config = dict(
    n_layer=13,
    n_head=8,
    norm='rmsnorm',
    norm_eps=1e-05,
    rope_fraction=1.0,
    bias='none',
    parallel_block=False,
    init_std_o=0.0,
    init_std_up=0.0412,
    init_std_down=0.0,
    lr_head=0.00849,
    doc_mask=True,
    train_tokens=107400000,
    dataset='wikipedia_en',
)
Each number is 128 + 24 x the weight over the matrix's rms, rounded and kept within 0 to 255. Layers, rows and columns count from 0. Numbers have three digits each.

# layer 3 attention query, 256x256, rms 0.152, rows 92-114, columns 0-127
148157132058160171107114125181164160140085120109158081112158115106144159137172159141175098144182144140117110159137226120120130137161167117207116116128127088157112127157146118119123096142161126167188112133116088147148161103107117096115141122094181138083104121115145143158158142126081111112117143117130150107130124185146123107096165118119130113115099118187154091086153108121182101112122
153122108122155182075160098102132096164132140133123131124084136149145134127137114182106080106102151098171126139105106124160139097142118117114117125118144144129170136149150145161136120144150177179143148136080120215111103169141125175126144145093114095106161151159103163158091108134177116174137133136162120150104146180058100128100126138142117119164133150132118110069112087092081107112139
151118107085116124158135108138104105085141133111077168155095124142162113127147143125127135155122129122146175116101144117142096133103129111093119123111137122089171111148144121101122110164109164090067108163126138156140099186110118134172100166140158203129137133158124125163128145148176132108181111132118149125132110129182107098145146149150122066117083156182141155185139115121154114105143
090148112139131095139124155130116123122096124097144128118150147134123130105092145135091080108168163139154113086115183114148154120126133203121157102122123142141095101132088137151145118124114157125147115116070127054122077119154141108144066157167109113089121159063152118144145126174151140152137111137130117110139068142146157100129124133111107126078106103145118079213148144149126141166158
106109088183128109102072133143133150096055087161177157168170071159137180112175169142116154155149150118149164041230048104103200140115085146122123098126140059129164157107101200088123130125151155159095108112169133159135220100084083108128067116131089122170090105122130094167109158147090148128144108113130129152128141179053131090112101143145139149117117072096195143136145140143144175135133
095098121158148126112131112138144158133156151143125138117123127145150132097133123121174168122139132125092137096105145114165066119099124093145154113174168119137138123114199138083106112134120179143122075139152126121125121075116159126112104137133149147122123073155130143137103118118113112128141086090124121104141101123142147122093153152180085120152122122157146133114160159115157113103147
136112127093132172118128126119102156155110123120086108109161132141116137165126153131133107096140134157157163129120159128143106156150128123103140084100118138103145096154197148109115137116153106120116112125125123107066091138117151132146151131110199102087161085164080158180161154154183143195117102129121143131118175122179141118128100143161146126179105145142116177108133124118120111094143
121136165115095144131155126117090135140129119132101085117129170090132131149109130138123139115107091122090144119089128154109142105126138112158105152127090146137132129122141099094139095096100134121172133152119157143153112179127119142113129140161105095110146136134130143116127080102141077146150115139125113089143114101178104144111118129115107140153095123092112136175119084154116104150106
107079110149131135164189078121099136121153157135122130130106076092107103136120136137152156106080130117131142163154211086103081130142156087141158169156082162122160160091179106143156138127131148176125070158102134188118098126119129083126153132170132169138147110142078150153147146133151141127152126118143123121099144073186132089126173095166148114179127157094064120154119126163117165102155
130094096070090133137083095111191154122117145105105104131145130112096123102160127141122144122129121130124141060099125180136119119104109173152120157112134151082159132118139108149134137121078142116104189101116093117140093173132122124084099096127101060139130120086160122111160124155154116141133118101118120119108134139078114111154132106103158144081158124124099115105103116120141111183123
120122126165130132148130120128123087089142148154125150163109121119120167074115139087113100108105141152147151181085068156144132110085143128151103135093149126064162139118061100072146157075128166132096141124164078154154130120135138130111162117078107119176094140086105159074096107093049095119105136138119093150143095124077100127157126117104082129108118100121086111120145109075111110159139
083103105141202136106168088139128144138096088128114089109147114129157112119126109165161099138138081135136119154137127121137114153075129155118139123113090134153103138109141124118151162129132132124096154110162101150099149127136103105070143123118150105150115148180098106177160118135064153120150147162119128151151098093106144101112135104153134118174156089099102142107137143107149128087096
102107163137125105117110137139127116139111121157156093118179101158158123131107094167168128091143096119143091093144058180147205140130112097147116144132132115090099151126123114124124130157081105130115154151143127127176149141130119150104093157105075094126090143133142123104109124155131110077096146157112102117076116133072153137116103073123136142138176119126166107106106134100132126161114
164088096119091157131119126121147123128178124142128119140111113122140146120076102150107117118106132154126124098157170115125122119129109101129123093133087148143126121079168136128107120194111117117113091134109164126104059188105156124091151125146101157100133088138086124113131130165132169161136128103138146137162141167127132129137096093162127091139135132157128164127157129140140135140149
167131071156155116149134109152143153145157132128154166110106136137096111137136122136139128117076100158104105105172171108082113144092114143140143165143149105183154155148171110127087141153126094147108067095139186151123134134195116059119105098138154139155147153116087095178117145149134115126196140133152143155101103111146138131088155108167101132178133147171145092139132100138124145074141
118090157155115141149144135075120139098149156110118149173088115130140173089134145137093136156133145146141130143137176099126117135106164079193140147133149154138134125115138079086163150106144151142150132087182133107144106146142169125113092146128158158132125120172116111101117123156117137075186197123097153143116121103123135120143147115165124070068124139123148111112133139165093126127108
128147146105131130157181131139140116148117100114105144139119134174059172183135138117126132125131165158158118179108154100101116102146142109154121187135138171136138080135163188176138136147116166110147101130109118108110153165139141122154120139144143122146141122128131158138136108131151152126168139172147148114076110078143116126129140174168114114146150125106073144145106134179142164078158
164160140057112139117126117126085127147149136115107146121104197115150127171136160115136134126110108166100128143167132114067113116124097110084113104145131137105106132118137128141097135121152123183109121114079108154172124099135097169111170081149114087077131140147120123151124091134126143124131094151134143113114113109102186118146084149098143168163100133162161110124114078137082092122129
149080126130107134136126130132143153096130147085130128124121148137130123133154137113116148170152144113152162064134129147079102097119140124130110097133127155100151109137121174157118102163160153116119124105131111127081073150120160122148130101151139102087165120136096102140116126128151169108149114182139124116073109118165100115107109106143111140123122120164134163087135143133124117122117
109119163159192182115117111117090111143152163142138136114150151130153134121122160140163120135117130145103097085119161114176151130128118158103152112142137108150138108193132120119113161159097137092170123154137184153130087148093204138150160105125116084099139107144089064130100135108140176108137123123060177121143129120186124145142117146114176133145123107127145156138120146139110153133110
113138135101122160159172108131108137126135122108062152147081100111083108126110139089114113122111177124130125203121168100151073129125156080074160114118107107130125121124109124119128169109102149130090121128126160119155126096117129110153127167125144158124125081130134177185149128181131142155098116101164090125137170127128167094156156092119150118118132164092109148118146118146095124111124
112121110129124138131101115157142122101115125125096098146102160137101138064110133139139143148171121128128120066121055167091123108128100117117155154118112145069167157175167129122148106107090171144095128113114149116140068081117125144089140127068117130147156134094135122107090156126127132140086128136143128114099156153094088101134149099122159123096112116148165105099145167091121110162170
168103094121135103096170121102136102176102146109172130137107136134113174112103125202151131148097152123122153155116112100157136129099071104120095122116117142139102148116161090130105110106139080127140135110103119119092116135154090149163100129097136108118120092146121181142128145122078140129133181120109141151135095128149087159132089158127117155166187101157121082114112079139075103097089
# layer 3 attention key, 256x256, rms 0.144, rows 92-113, columns 0-127
116160119128088142114087095116119128130192131142080167157114180147167159162144140109135169109137130134160161118167137115100078127165156113073145152122126097168117147110102154142152156171125133088122139119106221084168088108171147144126110157122121174110146155123152099162155080167129113132128139146132127118116103175137097129165083146117180045154186077154128061118116201169122151147115
163143156114153119147103124165131234140085137167132133137140063139099112108140145083083148131194052130113177130150096135149125139139102127131101108156148064101114149138144131164165157140097135135078083100197131150139114132140087150080138127172056148134154108073108102113110053111039136103143103114067125114126095122104117131142121133143100130167061159107069131124089111116119138097083
081136153145153133110135112098120072109126149133108135179130110170088111193134131150116101107216138153088107111148160167123198089157127168087118102139129149132112148131111112121185131113110128171122134098128132127091114115149168098120128106138135134176147052099092124133068138097165080166091183089100111131174155150157149153151183123114099110103134146074133118196125129101118145152123
136124153157173167120192127126110106080154113142118133086100105083121131184117114100165150106149109120133163116122136181108099170143113124129191166131128134166141095127150124120153141120128113165154150100091122124118140138164135147152153098068139140140086152153128131135145135170157076108190101121112137143141136105142100128129128142135122091141083094174112109167081173124111121147179
138105099097121154115143123101095148159114161129136130106070118163108127121164099155108147110132124123170114110157164171122139150110102174103083163149114116165122109087109154127170093149103101124092133128086169126099135141119170089124147135116122078148105132107159156120141080110181113136160163113118141110075126086114108112126140113104087121114120141140089154130181121106114170131102
112151134133089098157089133160149133080101094154172101175168109108131140100172148099170118177068137149149162112113120116135129110091154161151116070124123128094172116141094116112118144127100151139152121095146164073094115131140099124099086107120063148110129103109172138149144127111096132115151091117133080132076059125108131130116133168092143118085088149101125137112118137117127118163073
136107152160141104098138134165084086194123120114179109179119164098093148108142104109091141166111136147127142121096091122131137106117111121159163162107105105133136169094123124123094166118142135100117115086089153108136162117100119130130111129127113112167126132107194138133102113113149134096145161137115145101127079130096120156164166132129123129153117088104154152171130165143152128093097
190150138156129110125133151123119089126145097098131101157168077124101132147125139132134095103125125115140098118116128137173139124157136156135144105104141114127165109152122121156132125118127116150164142130073185151117129126140129129144156085107151138152121148107150125109113127132136129084118117166131156179160141122098166110105157090088102077130118141106160147146095149146115111120125
167110114169138117168143129160140146119114164144137120136105151077149132094124120123134077094137098129105114141120163110124137099143132125154132129088188096149117148108144121153132151130154141139105137112128118092128144181113103172126120146110111156118138168129120168115104178160127139115100135153144135137136121114113117176127138106152145139113140090115129104101102158099118162145216
140163104141127111135159158123110180160138098135115160117130117124122127152120149101109101115141098109107106119111171131083137148173123136121165132147151139122138142139153121147180117163156072113125116151143169157147130162118175111115111159132110123094126122096093110167109132113132113163100135165100152086101112106150100157146150136135131117136143155147078113107177089094129127162137
102123128124123092099130095149144134138132150129158117063148074118135112130087133157122117098116108140126103114096152139090124147115130105129104159166139119123129161124147147152097103082119115106124143112125127160164087113117154081080127136137078144118127135101139110114098122148125087178135080168161119082136152092182098117123126067142103120103125132117128116148134072113126144149187
113117073114168128065099133152139161095100156179125168156122187087167099156101116158161108130124130125164166110119080167083141124100089099117153109107123081127111085124157141152124145176095134155105141128146135105151114120126114122148164139112140110091141151097157091120096118155141142111115160152118147108137178126160130094160099183131171105135173125155184094127100134136129123121162
140090075090126117160171140112155118108156104142109100089134132165136103115120123097087145111148140132080116114117136097110153114126123128124110115179158154109153122114126140133130155143126135148100064163113178110103148154110131143098133117130111161102128104108098100124150159121150112122074123098130133139157116151137143158112145104096115124102144151154128118144106122096139086105121
107165194146125127124125167136169118198108144121173108155177160134155125142127111141096151141118120167136180138078147121143167077120149144107108105138147103112085144100162140128133158097140097103113069162133094152100146130216117106139119140118135155109131136121178119096136098100118139161131154078150062105167108151093140138146139198165138175193178120120139138101115107085148123120126
089140096170099116107151162098146127109093129113109096158203165111094137122139137123172163141125134150146147172152128128128128111143107138071182168158182109124139128113151156112119115166143133134162140140113125154107158159100118129141155175156086115134134154202076185107118100118067148105102136109144112095165104175123124120150125108142159137109148133108115108148120137104163126153160
104154145082093124137118170185118154117122127118145134151165099113139094154090108147119141140115125184155161117121130123156146070124112136154125118101123110072136109147131141124116146117175123127144163121130136137120125104133111153115139155099143163085115138126131089140159135082117128158079061121168100162077112086115080136138115149158174189083145125067131122174125117079144100110141
135115116116178137120080122126128160137118173134113132114117176094137134121110144136136115124142159107133165136155105130097199147135147122145143083115104142155092080129149094093144155153101098092076120164140116166103085126116139147171143117136155130082162123126136110117131156114144164129128144138130130128148123136115171164110136140137139121134175149139122114174126135118122150192148
136138131126105130153140091087106160102123148078113120128092124072138163129145119131148127055129105137121126115109089140134073100077068161129151173194106157061140124106067163190163151182134118109144111118126127147097136146117127097151150133132154110145101133122170144120122113128083115119123148108106090134137128127154158118093129096119108142100130122117079110137154115158125172121072
135167145102143115121130096136110129193163151124113132128125172170109132143110076107153176178100068149136184104120149098179139153123146144146179118067157135111092133138142108066126152129149114117099106159109134134139143119148117107110128078122150176162184128141134134126106150105161144110125167157087142109135098186108140124146108108136143142159126163105170186142099099097088125092145
096146119117156131147114172108128100153102144124058121157163096135077147125096106152151180120142134122117155136153131148158161161069159132114116153068112097131138189119173105127132101149097182183140106119123137126090140101135124105128109120136101183135152149119137096138157100149145129109155145094156120141134127110128135118138148137138102128167144158128119140127107130130129142095134
126082108109140141114072114173127154109122147156126127085121124115177137107156129133102132135065109133094081169131146157130116144154148110150145114138114123144119111116093098108160139135140108116075152116150143163159108146167123145126140080109145127097094178132090102093100128127132184148161114169111153099126078155121107143135116114136153136155096092118160161145136099115136098113148
108120110097130113081121154084126153160119140157134146127090160138110146122138145118125148144139099152103151124122178131093132150087170169115106126131145171143146147113123130102087087122138144126109119138135141089135103121125189066125111137140036096050110106127103113178142114083103143130115115112093124165151146104140122125114096146099097084090110179170124115073160082114103082105103
# layer 3 attention value, 256x256, rms 0.142, rows 64-95, columns 0-127
194135122152134156128111136146097112194102115105075105101139143089153161127084143117097168147143138093167140121137129118084137098137118125166132121153102129111167107146121067156107100100147128149156084105104142140139110094117121133131133087146146122161121069139119133158140110084160102047143152132175160187155152161058098138167166124134133135098111112136101143138079168156183103133115
175138145109114121148167049093140081114177136140119073105099136105123101122185148091150120113108123109124089143180083129096145131111093131111118101107166142138149112124129085180120076126107168066106130087155139125127181081116158148119095106100164119128123131112109099145169148119078163126151110147139141194182140127153102178114122094131103161147159134066112168126143146168130167120093
130100111151103122144092023110089153131144103143142094088145092126123154137139138095141098152103037126137131158104066164064145187154171101145143121118167109111161158127157154103092160084154140125122119107150129160142163150138119125142105096170079130125082101143094077116103121139118154135145143155115109107149185157120144080157137113143158176140105098103135108156120154155158098150118
111156161134122125120128106059140088087141104089113130113144117127103114106103125162124094179093153102114152119120136083059137137098095103124180120127102117126147133143135111155095169114124133125119092124122145102101101069100163164132108130086123200110126070116124110104099154171161164119111112138122101140127149107108160143130172095150068113139165150152128137101146115137138141157151
118096144101119100086114119156097101119148102090113083086070130134120134149168118104150092114134140101098156137085082103142100152154178149135127099126122128168163122080174141164149124102080091136093145131133169125171104145154113059102127062192091089073125137172062112145122129143169151131120122075149133159083144111095117164152139156099179138140101156123100085102131132131099135111102
115175087127122148142095142116101136138107162128158113145093085162108158047169118151145128151141123143117144181122078099129093134128102107090086134125118125135130103093143116121153142144158176176050109122111104146162114112089121128100157132112101147085149151126126146120156118139097124090097144097111139123114161103125147141112078130151163153161206153175158104150172140101138160114147
118095120129116142098123141131157098118118157143141181139167120167147079099132159121136058127096122091123101158131210077080155148104118043142115130139147134155114107122176133143151108142186123155209125120108123124125168120160166103104141134161133181129129093170108154156112133173073106123165110171104142097077154093083114125176136120116132091166107158158107150157118133152169120187146
147082152123135091157211106146132164089170082147148140183109122132114100129118099109113185135136111109075084106179108142133117121151112081203086130062066083156161115087181112129109098114141147119121163156135135134103141136173133129084158167145151134114121158120183100136141145140145106078141078119137133093129112177176161144132126139101116177140130138084162145091092163171118103130162
154151141118128133190164145118090150117097120060101145118133103143159148107140119147133174174065141148127121135170120143172145128149078117099110121145135121155124154120166081120129184137140122148105120131115098110110153159123095152105163093133141142091112117130124059098134135119160080167065134177157080120127140103147106161096179108094112095107133129123125085145122103137121129166111
126173150113101227106189109122136109138140129130123105141088114165108141158136110108181116100118172112111123079107098189132117121121081158132177145154087091126049088122122119134081140142153130142141121178141108112050151150114110117145168146106102121117119090155157137124119147142112129168149119100125142165125079163131138099126094102078120124166186110109138088139124144115145075132128
122207140116108109105141141106101145111135164131127144129122143079106109152145164108135110085093142097143124116100132100060102133130077145147140126145134131135125139155126099125115090140136106117130182137134145132164127133107167121131122115153135116131115169124126113141149114131119099116111108120113116137184172143138124163099117086096112129103151142106149128139142141099124120106142
123160131131120172193152111147159107136086116117133130099070142117147110178162144103116135131133163155142133132168161085118112065170114123162133126109151138140107155160144163152142127153053109139141118121119131176171101136149150140078149115115111154058116148178181152096200094133133154119116139116107140091118116069117127118119131068153172156140130151127124126120097133103089150095110
127154133090086142179126090126167118098152135150075117145099137192148145133153117134108184144124146094119188133108115126131162117193116113126155122167121147124128083135158141113159103108100147124080138105134125154143195133128150068110102112142127113090139155097161106104147153063146094117148174125122155145137139096123143139107176105128169109138154158128148127114150125090066133099161
144159132123092105094152080153158078211110141099137116129163135145138158136156139248082105170152144154130131111063142146151136105133142171098145142094124100111158148132111172117146127166130110151134165152177166122079119119146146162110164204171069122095121137107139130073143167107108100160125109139122108150136129115159168104155139104093136142105151194143138114112125085121138155116138
141136118143140124147139141109182112142140077124111097123105101146158126102120152110121124091164153137101145157136103083161124131119154185149098112128145129134178135119129130142155179179136120116088156188205135148072129133053133076101106123112137152110146132129128111156116142136147121106192120122140164116082097065143135119134174130154178125117131142131130081059160096139142026075114
136153089145140157158121134112117087079163121135148108109181151095113100171105142088148133113101125138118111131128146158106143127135107139122108151139119162115159082206120115141086097107100117125144108119138129115118156088154184140108122152117157128116114132116113134119113081143090124152131104147109135082110136159141141162117104120130082135110120138113136113137083098120134110132090
077207076148141081166141148130110124090125110128136132142096162112102114116117117103140121060136126100148138107139154097094200202075133105079134155140118124111116110156138147107184122162151070201069161154150120069159076159150136107179145145159100162130132155111125145148105091141104136127168101133080147121093112092088091149090140163156132144140120158110072113160158175139162119103099
149128077136119104129139114114075117118135172169147172052130081116108099130086127132134165098121135158110084088168095117113097121100107123120100156133121132082144165104130118124117147115116146122124124089114088124148135094151123096131125127207129106134113150166103121131136104146111113091050129124136102173189153078097161154129095172153119110202131135052094092111123132113133175115136
121098108132151089101135138151138126171147116115128104126098112162147133119085192142149185087143177140138114120139079102089149160114147179110077191186110154138145157161103150131103075134131117113123147115123065105100122118051116123123111127121123080126135138110143091138113115096090162074169205148151140129151084156106104106137108133124109130163071146136113142113110136125126125097114
143119154106139129078156153129116136105133162124159126183127186120146125126127090149132163143150096137076125087106119185180126138061096106123178146139147101117125097122137129137110121149076083151112137130156046084126163157112148104121114139110118128145101119144114133129109151106126175127106107093137117150165137112113136162174102084140127113161122231106167132155151111109115093092158
119095092078040192118132108146133157115095154126143104146156064089158128155109094122151078147123198137138158138097132126143122109153120143124119126119127125083094144134086151132066161130130147178136138109154162132119133143148181142168099114108094084148192130148126124130130112104080096178113141119137118118132178126145082160100158166149126116143111129153124121055102117119113135146146
106121186067106160123174120162120111162129122104099128128099115145130178130177136094167143085166158125110191160166058151176127114080099170172094081160164146109155096140089182146125170124120133129123132166132166086154091108094116077108133103167117128087137152141120089183122088078067169057188156132141144127153160083082139129179169087145155089116088089088117125106100118164102126114124
096135134138160151163179096108111131170089162138134101061156133121183171119106124149130119083186111137172124130106108150129148143083126162120068150142127137188081090127122108116186160148143133161144122081135139126129117132110096104106147199106084184090128140180151111149159084152131071094123157138139151140134111157163135218156117129135131159136156132125104123149114112141182145144128
160123108100119116143129166153172165106137190127142166113120095143149109116116103146140113149141107107165108109117141132157124091112130100121152153104147150134191132105144147142075116088089150127116150126157169125136105134126110164114078144150172100092144111186107125139160120170149126080062079145133080150156137165096124149158147140105087087081120154123134085149152154143168157161127
113101104126142132117164109173135148155130153129168127115209113134082130143145166090095121135108198141155140160150121094168099120146157097158121142140112105086149115103154088141155151145164156143108117129106117169154148123081153151115127083141096139095122141109137164131075128173152138157108126162060167134090191132080116139085149139161131069155157126141123142183123186127127119109190
183144101129168139121106144157086123105115098111162179164163123128144083130123113138140146144175188119127120168149085114142131161105120134123118154140095162124066130138099153114108119120074157118133081149162117146099114113106086158093141064126109127179165132193148173092086085163099089174160080119122146109137144167115071091168104085113071136153148117130150100068097077138177117128155
135113131163162130138087099132143141160122178126144085173167102097163123149124087099138112092207125122113135147122118125103151140184122113181108134121138125124169171145097144130133184141135114184106157113133122171118155189101112123118126120119093120124151185114115134106141135162169130084153086121136121136100142152114151134117161171135144088138109162109148123132125118175079140133156
132137123107093122102171134131156132103119123141142088116106167106129101121188076104156106156158174188108160109157130139205057109138070142104158146120083081123105041154118083106114098173131153127082115127161142173134124103135089097130069144095162114107123150189108089124075140092196108119126132113148167144106149136125153150139095145102103149124135131155175137109139135109118126167101
106089114143134101084180143146108159189112140092106163111144116134137089091067157099119146196115131183142116141083148129157096140128103172162129145140163123105187139153106137156124148131151132150139118067095138140112141109129148157151116134108100105124133118122141096157097109100071089160127095151130117071161168124136120100148154138241170129059089090086090160106137148101106092181111
096149152162084146132158098124068151085162162159100143131123193125162103127171153130096150166117092148143202128102176098146112128147107130106124127147092096100129143121086097162145116081053139103151139069072105075092096120168139112159117164120139145111112191138153129162104150127070121078142124123126110067133052093187149133148166122151128159142101123100153128102080152102119092154096
148120150115102169102114132185098081129160110166158150094101123147124132099086115130118082117143136126174121173126155098105116159097134101117134062108174128149101103090156133157060111137127112117166156177094143114103144124136110125136213097201111136132143090149124147144120139126113121138158141143148158134099174139164119083125094123156149115158159149138135137176139143112090191146112
152124125083149103127170127094170092062108136160113129088130074150088137083146117151127153171097128144182116120119135137116121114137107112123185177105078162116105148116118129127127085121147142115149068130127136124133106123130118098174102133162143119149140181131126186132188139117108107093136123084161136100144119160137109163092145094100146142126157124061121141115149126123182138149157
# layer 3 attention output (transposed), 256x256, rms 0.128, rows 64-95, columns 0-127
119135113123096113134113080128134139156159140155114131150121141124100154108174130130096129107099079117150133154115080114151103095141128164107112106144114135186125098138112151166122161156134112105128155140181154116147160138113095121092121134166169123145115143096139145103147114194113103097139143100087117156124143098124101170072132118118143110076104117144130123131114093070085116146139
154089127108139116153123127154118175133162106120147144159122097121127153103127134069170137176141135175170138111124125169141139161162116169119167149116137125140149115119092169136116115133118103180141124120108151083152111164128093135126128123122113155171094113065130164123127113166094154133109128103140166118170143156182147134127126139090124135129120121097182193117076124148167100177134
140129113090154105107138141141140153177149119130132143144130136106144151131114136107112144127082171122092108161199145148129129127102122100160187104069139109131119148153096137168201115146144120181114183163146139148144141122123134091105140146098158122113161134131129172084147089162108089144115121087140113083136114133155116136155154108130123110149123111083124134129161112126185194112144
159104132136150147118116130116085154106095136099108103107144100151123158149147125135131060110152166122125152124135115143141178120126133103137122106122134130106142109143120146169122114156169167118189162157141140176064155146150154114097137103157143123125115157147100135124138135126148151079114125140195118173110157118136130113091154152139172143153090131094127160167127158111130071162170
164120126122087164138123182129124064133143179161107144146135172096096071055071108136175133188133109142152118131099117103086122121116125093112127167154173102110124135155094142125132135099135180128107129088148106188120061123134141134160126106129139077132130122104136124147156137106085137099117107113070125123128152174104112152123100160131159074061152132119146134118057104076168150093141
116116145121135133152158103124108134111098114142108146133136134087132110128107129121155157155155155087177117095158143115129164149146139112132144130145136109136140165116138146132127143197085115150126147086106168182115073179168169077156102106104162121078136127107093151120122150107134125145073169097133124134173144107130146128095144140110138134122120104139146072160088149141109081148164
183147205123115099115151067085135180073114115100139118084149141106107144148164155166063135131143137129141124122096095123129099123137152134133132110122109162136128157187105076134147107149110156122106150084100128127083166149140103149090148122143089084099138113078130115104174149086194117108139163150134089101145117144115135148139127135062148118154118140132114088142171140091105134157132
096141084151134075137141124138117136092133139105172102108109107123143139113105148062161144091106137152136173167123131143091138153112085124080155153087160115136112118159174169091110098134112118182072112177078124078122150109089111133137113112096114118150134089125088145178120170197083113158071105067126121187148154100154132094097120074123158116144134088149161154118099135136124130137111
105114171137152097121122140138124101119148141121150132142117134106138152099125124112100102106120140120112108130126138145144112086150132167104145118092119146133167148122177137170136109158188141119148152125148136123106141127120100116065089119153123158112170124112129151205181168127125161122136111157078100097129111144094122132146121129116088105115110124077149143120139113141135081118143
110137127089121134141120104157131168065098094186116208147175104100149171122144135165142110150170119130171147102116158142120105155122106123184151149108116116110141108124089164173106135118133207127119181136144142115214114119131184138092134135125131121105136140147114053122156163105186140129148145160155144174116143166156132111128114106164122111112135128126094106142147118099108140108117
079134139102140105178132087157138122136120112150123129107119135129128140147114113136137140153186180155114099131097136187116138101144116158117087123109095107123131133129134139109137132136148124103165068093124127135112108172144156139112163177108114149135124141091156144126158128122110165092124132072116105130125078130175141121127151123156140153127099152115102095144115131132158145164095
106139126145133149182141145081131146111150135119119149156143110106077108168142139113167145106085128069154116112127101113099160191167136186153124097164121121119154131091145122063170097123134164112109195071156174127128086117068121113155127153113097101086132134105131088154138112120127119141172073172085120128148105117123126130096162143111141159122112167142120146121116123120153107132128
115146124125116145110132104160157133154098104089162149075074173140138093127121101083132117134135142118171100082074147132121136121111113126126142129127123136143175157134160088129124057114161191106142118132135181121144110119084146112082135156157111165112150151125112084140148148121101130094128128105104092182135126138137097156095156154134122137093123147143108159122154144162186106196158
158151146111131156094135150102101136131132112122177108080152081068125122108146118059122125122157107134098164139103126134103152134158088061122129117146128121141086125122168111178128147046125074096146128113130105102124118130063170145119126139110075117123141182149092095152135109138075151119181157154172120121062114135174096110105179104136135099107157137106096085130125141125119130044139
129141126139108132140123141129110139142132125110084106114115168117111104121136129158089109161103115134114150119110072104087165142102161096091153107183089168132136086107112119124123110151124083075104107125092103090135057126138136152178142122146101115082172127117161126124109133181092116129112133099119140094146193145164110098111095154172134128149119112137129174129156141109112155145142
128157155122100131129146117134121134134151111097165156155184158118179152138165105119091142118145160183160093162109123189109154127155123139133147107139088124141125153115102128119150155142143105120125133142152142096129159124146118071137130124149096150122129155106151118123099123150115175110156128144138128152172119118098107107123111146149147096169120137141127122134108126104140140165142
124130126145120126131111104104136116119113122165147141141144092152126142080105142162109171133176167157097159173122093097162117093202140173148120177166145106104158178095119134110150125082171169124145126113110117167113140126156107128126096119134131131081169149120166128109127119143162138147131153108198113177110136156146157122138090113156137151118149172127106109139127140133089151124111
090076123142137120123115110150160107139133172115159111174102135085146187088170152060107117137138141116178133113069167102132149097166122154131166105119121157100153120160092161093143122106087124101155091114123149168104138161126136078106151135162127164124143122138150104093092093167167131125167125054116126085072145135111124127179095123098119131131118126151144124131069150149103128094118
075099114129073141140089114128097110124176114180151099151136121203116164178148088101081144140125074121082070096148157120099135095128113153148114150129086109114138107113120129125124157149157171134144097129163083108155127088119114164145138146113123150122106144130138110136124131173140113152148108141092146104117147159101125132117102151101124115089122119087172181128109148149090141137158
122156062121124108153106142131166076113117161124149164091160138162128169096087111118148125095135128162161161186159111116113164123122150111169158153138080115161107176127109154145143131112087187071171112161159142128164146142108096162131106114134090096171109153118200158112102132124118166145197126142120139108092144135208152169107133117125150131124135133122096108112123117172146105134144
162170157163187124108118130171141160140164129131128115131109128111145110094149087164154124167120109101064125072151174125140161104123118123130118129113165139095136145090172106097158156108119122132168143097096165152097153083106081135104148191130117127121110159116125057096115149145162152112125174102104156141097102118150146146103164150109118104151112075135162114172120131140125090110148
154167099141164126107103143097154109162142137133141141143100151144154144097126123190149117159117087123179141118124126113073115135119100098106115131131055137123138102110190102137086133183088143156128147099167111112142129087139143152148100131146139072065144098137105095062115095120143119137144145127079144081175147141163164109116096132177152173100096126138139127185138138140126128115179
117066123161174097104131143132168131144129083113118147156138127127119164151123117119136141164190135121121105094151136169145079106179165093080130080177139165123104093167170167171081129100097127086087135123181183102147147119133137166128091136114104168093144129113115152212145103114154114156097093141146124110121171110135113095178149105130136137123119114122127124120125167111102137104116
136145126125134098119123102151129126158102177092153164097123137122103136114122164085137107116099102117137147155141132124116102141141114173082097115159149167125048150138131153127161132159097159097124100144123121141115136138120131112069118138180128132102095148052122125157139188080131125139093119087084154092143139113112134046103139136088126152119121105148128136123127102147179116055121
170115163195124121144084089124076103118136122109138131109125096096149130138131167136148120151128095106123168087088128171198154151111154147155190140071112123155142131122152130110101145130107127126118146146110152082131163101147155153180114147115156091102120086161145157121103108109122088067108109125137120119135108148067098138129130163168103159119123101136158110129088086130146116166130
135162123127116091174140138110132100148178161146102123141155121136162129117136097169087104114116114098130152125134160115139186126093095123155115066110144121131107102138123099090114193090110127133144180138090129121127117119174082152144126133148133184097096128123127108114107155159146138142108103112139134087091137132119154159109134163119109142130163077113127083108125090132135120129141
136157125132131118132121115133161133127140126163111106134092126165110086073129172160109111158100106149131137102134143135115134120109196172094140124161136095131139148119160098088142137123129139182112134157126163140127121084095126102129087097163120128143119079126156118094098095129097147142135126073160085143127130155135125134100109127142127118090106092144122122122149099088128134104161
110099070142135118156125119129126089080168152125120216093141121106120127110117113143098106112095150147163155117113156170115128149095125126189140135135095144091120106111157097106129151138057119090109113102108124121122160122120143092115148159134116088125145147104127127147114122150086162106126134127130102121184152131187134126144125112161141072129157147149137138115089105155132141140155
161157142143133164150142117119079105119173167089120097146115123101144159090140111130093114093134157148076119081156117143136133139131121114093104073085140180135168110150151088142131114169155131130168154110158121055061164165132108140155144127167123135185126132153148186074145089160126113125176153089124156132112104168136146134118143182090132114182128140171102092181112084165123109102111
116116105096104164125148161063127125080124106157153145131125129130111128109101076144109123101138161126144090110119116141136122154117106130109129132109119136136107153148122133129126139094137124119179084137163174108115170103121191180127129137113161114210130113121139123114130146102140144156129096173151171179116099087088159135109129105146144130123138130150047182142123154117064150066088
115148168102149120094187120139125125089058146158090095093151129133110170146150106083106092147128084169084147141133129098128119134141049110099108142114170080146109130175117138150120062151111128159153093131104179132145095109164130103150133086155131115148121121148115079110131140105156134118099141119075066087078099145128159113081158120117140142158139133157136107114116122110173123153102
123086122079114098135138125134100108132114072105129137157079122103144078140085121058140131137151192156145143152126159126129102155134109115161086137168142126128115116150122153126168141139125119131142156136129208132159166161119136133119146097135123150085155130146120113113158150125135164111108166139144142124131115109129122120161138129162132077126121127161144084130147062175130114094100